config = dict(
    num_attention_heads=6,
    intermediate_size=1536,
    hidden_act='gelu',
    rope_theta=34300.0,
    init_std_qkv=0.0354,
    init_std_up=0.0354,
    batch_tokens=65536,
)
Each number is 128 + 32 x the weight over its row's rms, rounded and kept within 0 to 255. Layers, rows and columns count from 0. Numbers have three digits each. The size before them is the row's rms in percent of the matrix's.

# layer 6 attention output (transposed), 384x384, rms 0.0349, rows 85-118, columns 288-383
102:150196055152175165117125063154068062127148134136109075152094099153135134135144215112175215109156119141126156100137158107076136122138153099064166121188117105153103154044070131112143122094071132161159108161185187137098142139151132131173136168155136127139143132016134132091112176106126109136
108:138151105071114102147132102107123162133090059138152194135090129131119069114078074108117097205148165104102115117114102166167093102125120110149081141113168101106114132094137129117153140140122155124104117107103080142120136147132066102139102121155128123087097099167092113098092136087156166205
104:122114217130153164102113125160131159096129100162134126198146125119042097087121127143141079104154104129159170149106087157146143152175154201110068089116048104067103094101087127139116124153145131102121189090036105144136127106148127132187129153100168095209137151122136116058160152121149138138
108:142104124089156066108161116159099188113121117163163147136194118115099170090130136083084129129132202081106120138093168109123139098111176132161193133167097119152138143093115124132111051107145168123188142137089106110082106153185136128103159141158115113080120143130137144078149205095130157199
105:163113046095164157105129170143155128121087112117159118087128135179098128134115086123169183088082130134059171157135145095121111123127122071111106127116082118142053114170161159072144106090110120156140206106113146152132175154141166155183136126132075155112130166166214156107165162156134184109
107:154106093165126159151158061170131139128161032201124081143153173156169112132121134159115153129105109123128092109087159133156124129107087096096126176103131115102117124125077112153103132123156108109141132185173121138147126159092114136120135154144154174099118143122140157198152080070137148090
100:088117101069140131140112110108086099116122096153095123109202178099148113171148075139107130079103091136156146152131134078167075166094127191168105066125180084140132115118168159142097084109156084133112111152172114096071136084109116104143124085156133171144148115109110157111138079151136212079
109:095106102114128113101095121123133127127139109156128122199155113096106095137175126124131151123091100144118129115116115098133095155115151122115102182126142100134142200137181140131052121122117130131079128118135139135105160107117139102103091156117190158102145123146138135182160086186123111089
103:131094170071189121151170107193208171060101097118109216123130140110176079104104148213066118130135091152157152107140095120141158138058078103136154148130115134125158123126102099127119112147130180168151090074048095090155116119077118059115115080097133164136152160075171103102170149125146230130
106:088089069118142137162101117195115181153062091094096113149144100099094149129177154130138135111153120092107139098091099143120138075074097110128126127113127108174080144141139111141140097170172110130151078137144077112116136134158180125129101173152082138140162101130093116133141147125121135104
115:110102168122159166170145109145124121131102079139155089179150142162148156125104149146149064108095173134058112173090163161108171119113163089114196174104094064114092118168157152100144075139075152156084152148194184180158112108124163131051117118119137107098159125121106134139124174153104136173
111:072124157105112132181119140134118112161147184116160071076122103137099087110151123171153119186083146170168187112140097116071098072054087115107119084107217115130154209094180116096134101104141063100080114166085100137111135126077098168136129129141106112060120118134153154164074120098074159183
106:136174070153132149148120097108159058115052162099130106109157074214123132136115113101089159154101110143174167180118131154128078137136137130129172138160116069123127130161120100105100131093142139088145134141131102124160183130149109089198081163102160182101113040136168166089124100118093110154
106:138072117132112123193184168119104153191088147138113135107158104154101118150161121182145051164127153152207092124211101145104087160086142087163122135123100109117108111149075124199123111191112129085105166158095069191143120117129146103135147064137102126132131174143179116120131112074106169168
103:130183106207117085156151143141112099107125111152107164131145113128152140103122107094141145076161123105099147126063161091170115128155082100134080100161147120111092153160127105128125087091145189169185090071120098162074143080145087197108130128144142102070103139133138147077097122125162184153
111:129109153152127124104093139088077149170080151130097180141130141091110166110173207083094109159093119177165094132123118140168156186168171132149149074178168122080180128147166160134119140123103137180103120163151180073205140137123073118077129186166064103067110107144143081128082168132145134188
099:134131162069130166108143143134131125190141161161103172144086141136121136120088191187154140093144148072121109101162092111111112155135114140171175112126165086108094114138129182107184116162157179117137090085137100145139107085090064139105135114168069091142146097193114151152112139133148171131
111:143164157172111064138114101119149110148098135133136083119112098179154137121139144155081151100103126111114077143151102084132093137112116174150116182119109170134118099121095071057084047145088150166081105170138105167152096155091082140153106119154105140154156147133117109108160144143174121087
109:107157179158150107135136149139156153172083086160082066121169106128146091089111065104138141157139115131178137091106120116145101059149135148146120152145162156106135115122120094156163147146139104151123130180141121117142118072131131151098093161112079128145137145108145106170181111108129127187
103:187122149155115113103092063102084109131095136107125151147145123157146133168114108168069136120141203087197069132132143131108106107051150157124122122109144156173136105112124096127108155120129147113116140118087103153172126168142128167152113126115151113130127110091122198200152174137054113133
108:142119103130182103077161121163137111087084128083118056121059176137136079110111063110141143200105170138114128110168145073158113163112135135061091099076097125103161133128112124126113170111093125131191177089086121177076136154168151055134129155101094143159086108143162122135145159122128105199
101:161188125167165160096133168126100141056199132174138145142121115136106142158124212158092126182202153139116132127112132152107151086138104088087113135120101148170140175130167142077224142107159107125135123147073131086127145135141104146096140139104154162117169104129066093109141110127110094085
101:115174197146152126144150105108097137132147183094071198175159157077145111119128120097163161150083104175128073136155082140104175169122126115149085104090125144139130107123083113140123085157119123150126086163104077099148104159144145179151080100076094153072133155082097151107167116180114086153
112:116141137189141102172147098046156157183115098123137119165156186044118067143082131195154123110131105175097168142128119137169143125098135046109077127125131109174142117181186154147058109133108120102111165125098130092202139091140126147144166076094108129159081075082087134139119141147120161080
100:166141079158146108157124128120208170124154147084141219094191093148144146142046178146102159165163153093092096134144110136093153112116118160104071121083209160069169123119178137080127146214137125148096128082152175098109140176089155093182115147087138191118142126151055134102123187092100142094
110:137155155121150094167112191126130161185019156177117102140094103130123118142168139137206119145072122150167116184168147149121104089163129086125185131159186137133077128173142122119131119063111182124198148158132109138091081150101110104139110116123104109136122125161109111168159083114117085110
108:127101167082113161149125147113061164080085176120139111114154133201103050129162163153184071115120143166141106198168103138150100160132129152146129132102127137115210133133180089082139108122152049113156125095115106169091157141122145150104165125049095174120184143169129098137147166147109139080
103:120151130134134125138147102145199133151168194137083114110142176177135133127113164131075159191107140099135140157092170141157137105108158111114145159163088039175138159109161133090156171076149099113110127120144145130139144136120147130131117116219133187111126128164112109128136095155114046161
108:099106047074108165102191107133179153158152109126193148108100178219089148101135118137164125148128102072097095132111087153117174084115103126120176102074155133086103105160068088101122095180151115113144120135105073188068101123157149078128124131201114093129156146160090087143110094093101153092
105:134162131105136062151139137052067224126076119148063106121130185079119108131140130136105086129017132136096095107189091175091117125101170076159093128166138134065138139111116122105091133172149064143030130133113177154150153125166116117122102109119112140158215114108117154102194093133092188138
101:096156111138149165083101146150187128123162118130172135126102148103126136111052131111084127152150112134037082123129162157115161105099169127106106123127090112162147089183128142123165061172130091111197080132128255171152145130162134130129098090132125145126112049174101111114150100149108068149
102:070091128015192146104153129110134100081138115180100109114139108119146173109107112114091162090109129133104147123171149121185142147116112133134090169146064114087083082131115091161091108138129150130156129085125115120179133177106150164107078170109180149129078150113111203118064104095149101137
105:102154172121113170193147159131143095094103153159106138101093069150071194155167182165134112109118176108122108142094131127134171139101133067138108121088160065129106121133168125148130113125158194156172156133107096101161118057117131073079097132213081181159114118108037139175141104108109117180
098:100140113115159055106131155107114158054120166147101126068105110154148179137144143108112158176139149109106179127163148104092118086134150180155130104098075127151103122149095106064182169168185142163131171140127126152114088103132083170144145100169111148099118154156128171063168109113141122150
# layer 6 attention value, 384x384, rms 0.0416, rows 86-119, columns 288-383
108:163110129134156086101117143171075125121088083137155117136103125140089176084124091186132112109089035166184057138125090092136151099170131112072125112085098148137129182134124094100092128153168132157166141133140085140119185074111114094074149120147110128105114140191094083172157142170183152116
100:086167157128132116157069153133104156125183111118061129135069115080131110110150140134136136160123170148153156077142138110094142082138091128191112139178070107150120088090084130150137110110146159117168171177124167088120095153151159113188046140113114109174154111148142124126132132080065127132
104:183111163110111140111066146123115068143112094137100133164195132121092109149161103117169211105151129184062092074117105192131096138164144134121112104101116077128110136112131065115113162141103149127113050178158152106183182163130146129112158153158130100145129054128141158121083107180163096139
106:111145091104116082187086132135098133168162133162113122092099165080154187084083124169153120116145142157101100134175099141112144147132180120197106120096161144111157131154099150112133162132146122097155066111146139179151167161125123113041177135085119189105126103117178141064139155070100146094
102:121157131114113112170098169183084159143125150070097131118096106157167135155146160098122170091120107059179106187104117196111102076166118079110075144076168156199182105152115173180099082101151127127143162113152168077100128063117130110098112053180174152153139104124126115132126155101136161147
099:152104159142150183116111082141098112095134134174168146091147148094110104131124069168135093111138182051180158157133082115183092070114127121156158146189179133159141071174115130126114164154112135102107083127089135129138170111167072134132131099170135130133153135099116168116124131158114169180
103:094137121158154149153117122121122172147117123194118137158103155140159105105134098157097157150097085074154158071145115173152110135124113141160128135142142100117080095149183139091045162126127153210128073148114074121123188093136124153040138154150165185173170081161152152123107125128165134090
104:151148171164097108135063142064108187134097135131129149136160143162121135127128091158152145161155099179075124150159159108090112125148141115190157146116127124149164140153122118144095074152145127139137122127210097108106173184159122117106169106181106164089095142129092134156081123132130159176
109:123116100138074146117155120113132130102134140144130099161188128119157168175112142118058142108153138139152109122147157150175097133167196106163080148155155102103089117198098158136119125103100083116173119121116177163133078185139175114116085103116127112106156108101099078109138159161155131116
109:141114080081121093147086177109092180150160169110130130132124098096127170096118119132149137093224097116103113146097153139119107147041100155107109104138127088153151054110156064116145166134183095057144084137117129100131150105169129108142111141151101116144068132119114139141152105217111108101
109:171121121126175074147090103131120114113144121172171108131211153203164152086090141101111130144158084126130121150131186091110109131150141065099156166149115170139090169154136062133090197141134111088083147120126100147165136101156141142157167122104130180127108156166128118101165074143097101122
104:115167139118120069118167129093154147121218130159095106127088151091126080093148098128130101110120125076157105144114081113124112115133115198061146154115172160170113126082096156145114167173113131103133095150130137101101129106167142123145168112109124092122089097111169128131132161170052211116
103:087158117120125143120081131109161121126131118116137133074106134152191140064109120134117123051137146113115183162189134107097076114116181132087157137117146132120127140096128107160067157171149139145151110115097126107144178149103130082119162149094145143177096117111149159168099149044162152116
101:129147126145153179123145150129135132127171100164107133129124100108113163134081123074097159123099131183125108118081079135132145163078094169115127151132078162171085094146114116147155106140116119159108117075099128096085136123144152100124126162101113143161107119132096156180139137112093178143
106:170105081147075107093166131118157140147183121087108160165161133175155162125128086133159149100177100115061144120115138070150076109168103158116065120121083148139110062080171076158084111187110124124156149194080084126125158159121150073107100099096137132137112175120131125162083109137159147106
104:155140176088104084134106142147162160119129114136078143057162193212157175124179131126137065083102168185138155112121117108124102139190103062153127116132170123187093147121123127136150085130163126012176119126161155172152178111114167203091085127134129155112099149086112110104172236150092213141
109:134147141142165122187169086142101138136148127102135142165148155109151119143095090079136125135090087122076128111109132150104076126159199096137115059185112144115109174143131158117132114076143119130111126072153130074123104124087120074125131124118112165111129189097126130098158145132112139108
105:153148105118133127113085113134124055163165103125112124126129077140153161130112181137148065131163152117078108161073128109131098078178135168126108134117163094099183131109126104094135148120129106174123052132121155073140060156078105126183121127159142113128156119141138096162114097120164083097
105:103109145122214106199132168158116077152166121100089151092139143136087132072137155161138160150145058083167132164156101144114112143131097154152101144096140096182158125157108154107129154166110101117121165138148084150132128160101079149101090172097147045080066062096147075149167078120110070151
102:137103119096174086060122129164165108132085143123126090171150131113126138113150155162057103088077087120148112132129111172128160141141135168122110128197087201131098075125096149132141140125127088084175072161118062133137140126067111146125199121143112100169134123131122143157094155138098125130
102:105094196150168127096138124049157134116122124141220107121166132136084125155139114134135080110097117090153093107195192089114120148137130139087157078166111141163134114151123087069186126147141140099135081090136195149134170095130067148123101123110093179124095179133149202165144125168179097146
102:156064114084118096103098160154093124110092104080127166173136108088069135129114145099130106133151110123170118109130174132106139153128149140128178144181150086141115120108135124141192201161150103154140185070132083098127075149157105077108126184122153082134191137137135131111109125139119133093
106:145161115121152119087078140135110142153149168119076127167113096169144129061095173090103096139114157171205106124110103121163137119127089177197086196108117133142134121143142144165151136077151130170106099077096174113123126129150125160125157091122106118081108162071189103131142050148178121148
102:061109138124193116126113130136121103132098128105113152121165135155131062125137097162162105084154162095126083148128156162140134084140137081128174125105148121139172135125114144108202134121117149117111147125110090160104133170123143081114124139111077143101139132077108107170067083153071145130
107:144114176128168089151141140180117132132135123116095130163156097109168146157057134129104144180080130117040112131071130116112108099117110176067121112084105174159140089124103129156143143148163156109178119120101073063139142132161167125125096118136163141083133075152133100121178140141125193102
103:078095149141160151106093153135123088141117110117135143078065142101142134144138091143086232168166153106183157169111128113104085115180118103158136145174128077107159151143158127041141214177141132086127123167093143111138159135130123159119121118116138127146101134171141141084156082191060143167
102:106145105144126078154166100048134091148095112164119133171155123056137144105146120117088111094152098162099141183114115101125161141106162117112154161113156167098150119121099166150131124166130151180093075123137122176121131108139156146165180175084110178141146159110157061134156065123108186129
108:143169095132138077131155157095086184105182136103156142104138153124147078153148184190126127131157129138147133164095168167138162148135075112078138145101119124145176120169185122144139097119087089098097126118133176089160084098097119117169088101096146122171058196148150111124117108089134104131
099:131099097117128102172126178107125138152121095136137141188133135163080161150202068148146106179116053123085120045119138151073100103096181089161071148153112088151096130192145114157127200145127089174153070121117119156112143109121119120083183151157107160135077083129131084129131161100086112085
096:127139158119152159105141148114164049112102115097125132139182147133140108155080107143165054078123064131112166106093146124127144110074126061074188177120105149149096105076137103158172143184165101145117127089105115123113181094076109161135197140182074089102080135123106149120089127116195165137
101:145135124119122100163117137143128151134141088140184161143120102122053143129160180114101124162114133092084064086113210139104163177070150147138113108179142085160165083065145123156148128106137177178142108170123097146141155104144120173112157138151142165078123137094169197151069130076161152114
103:187095129108068095125118176127102191140112140126159147147151156181158136132116121185045168126157078180060172126078188114134083107117107098083114176166119200179131157106109140174145102155107140133118106180161103169112132143122114147124103115081148184115119129144144163162086158115155149084
103:157100143158120143082181153067109130109136146101195146162136077152093148073123133147092131147086098138110149145120137054110089140068119068113126105188101065108146132153160087124111132123164134092084120140083149117079172181115128144145166120144122117082148150127175104113095175102121132154
105:128118118145188182102161105105118151150112120160122112127149111158156103097128117086125100107123120099131098177180154116117149155184134137128162157126085162115102172182149137177119153181180077117123108205100136138151114111092171161167134109085131156129135183145157155135162112067144139141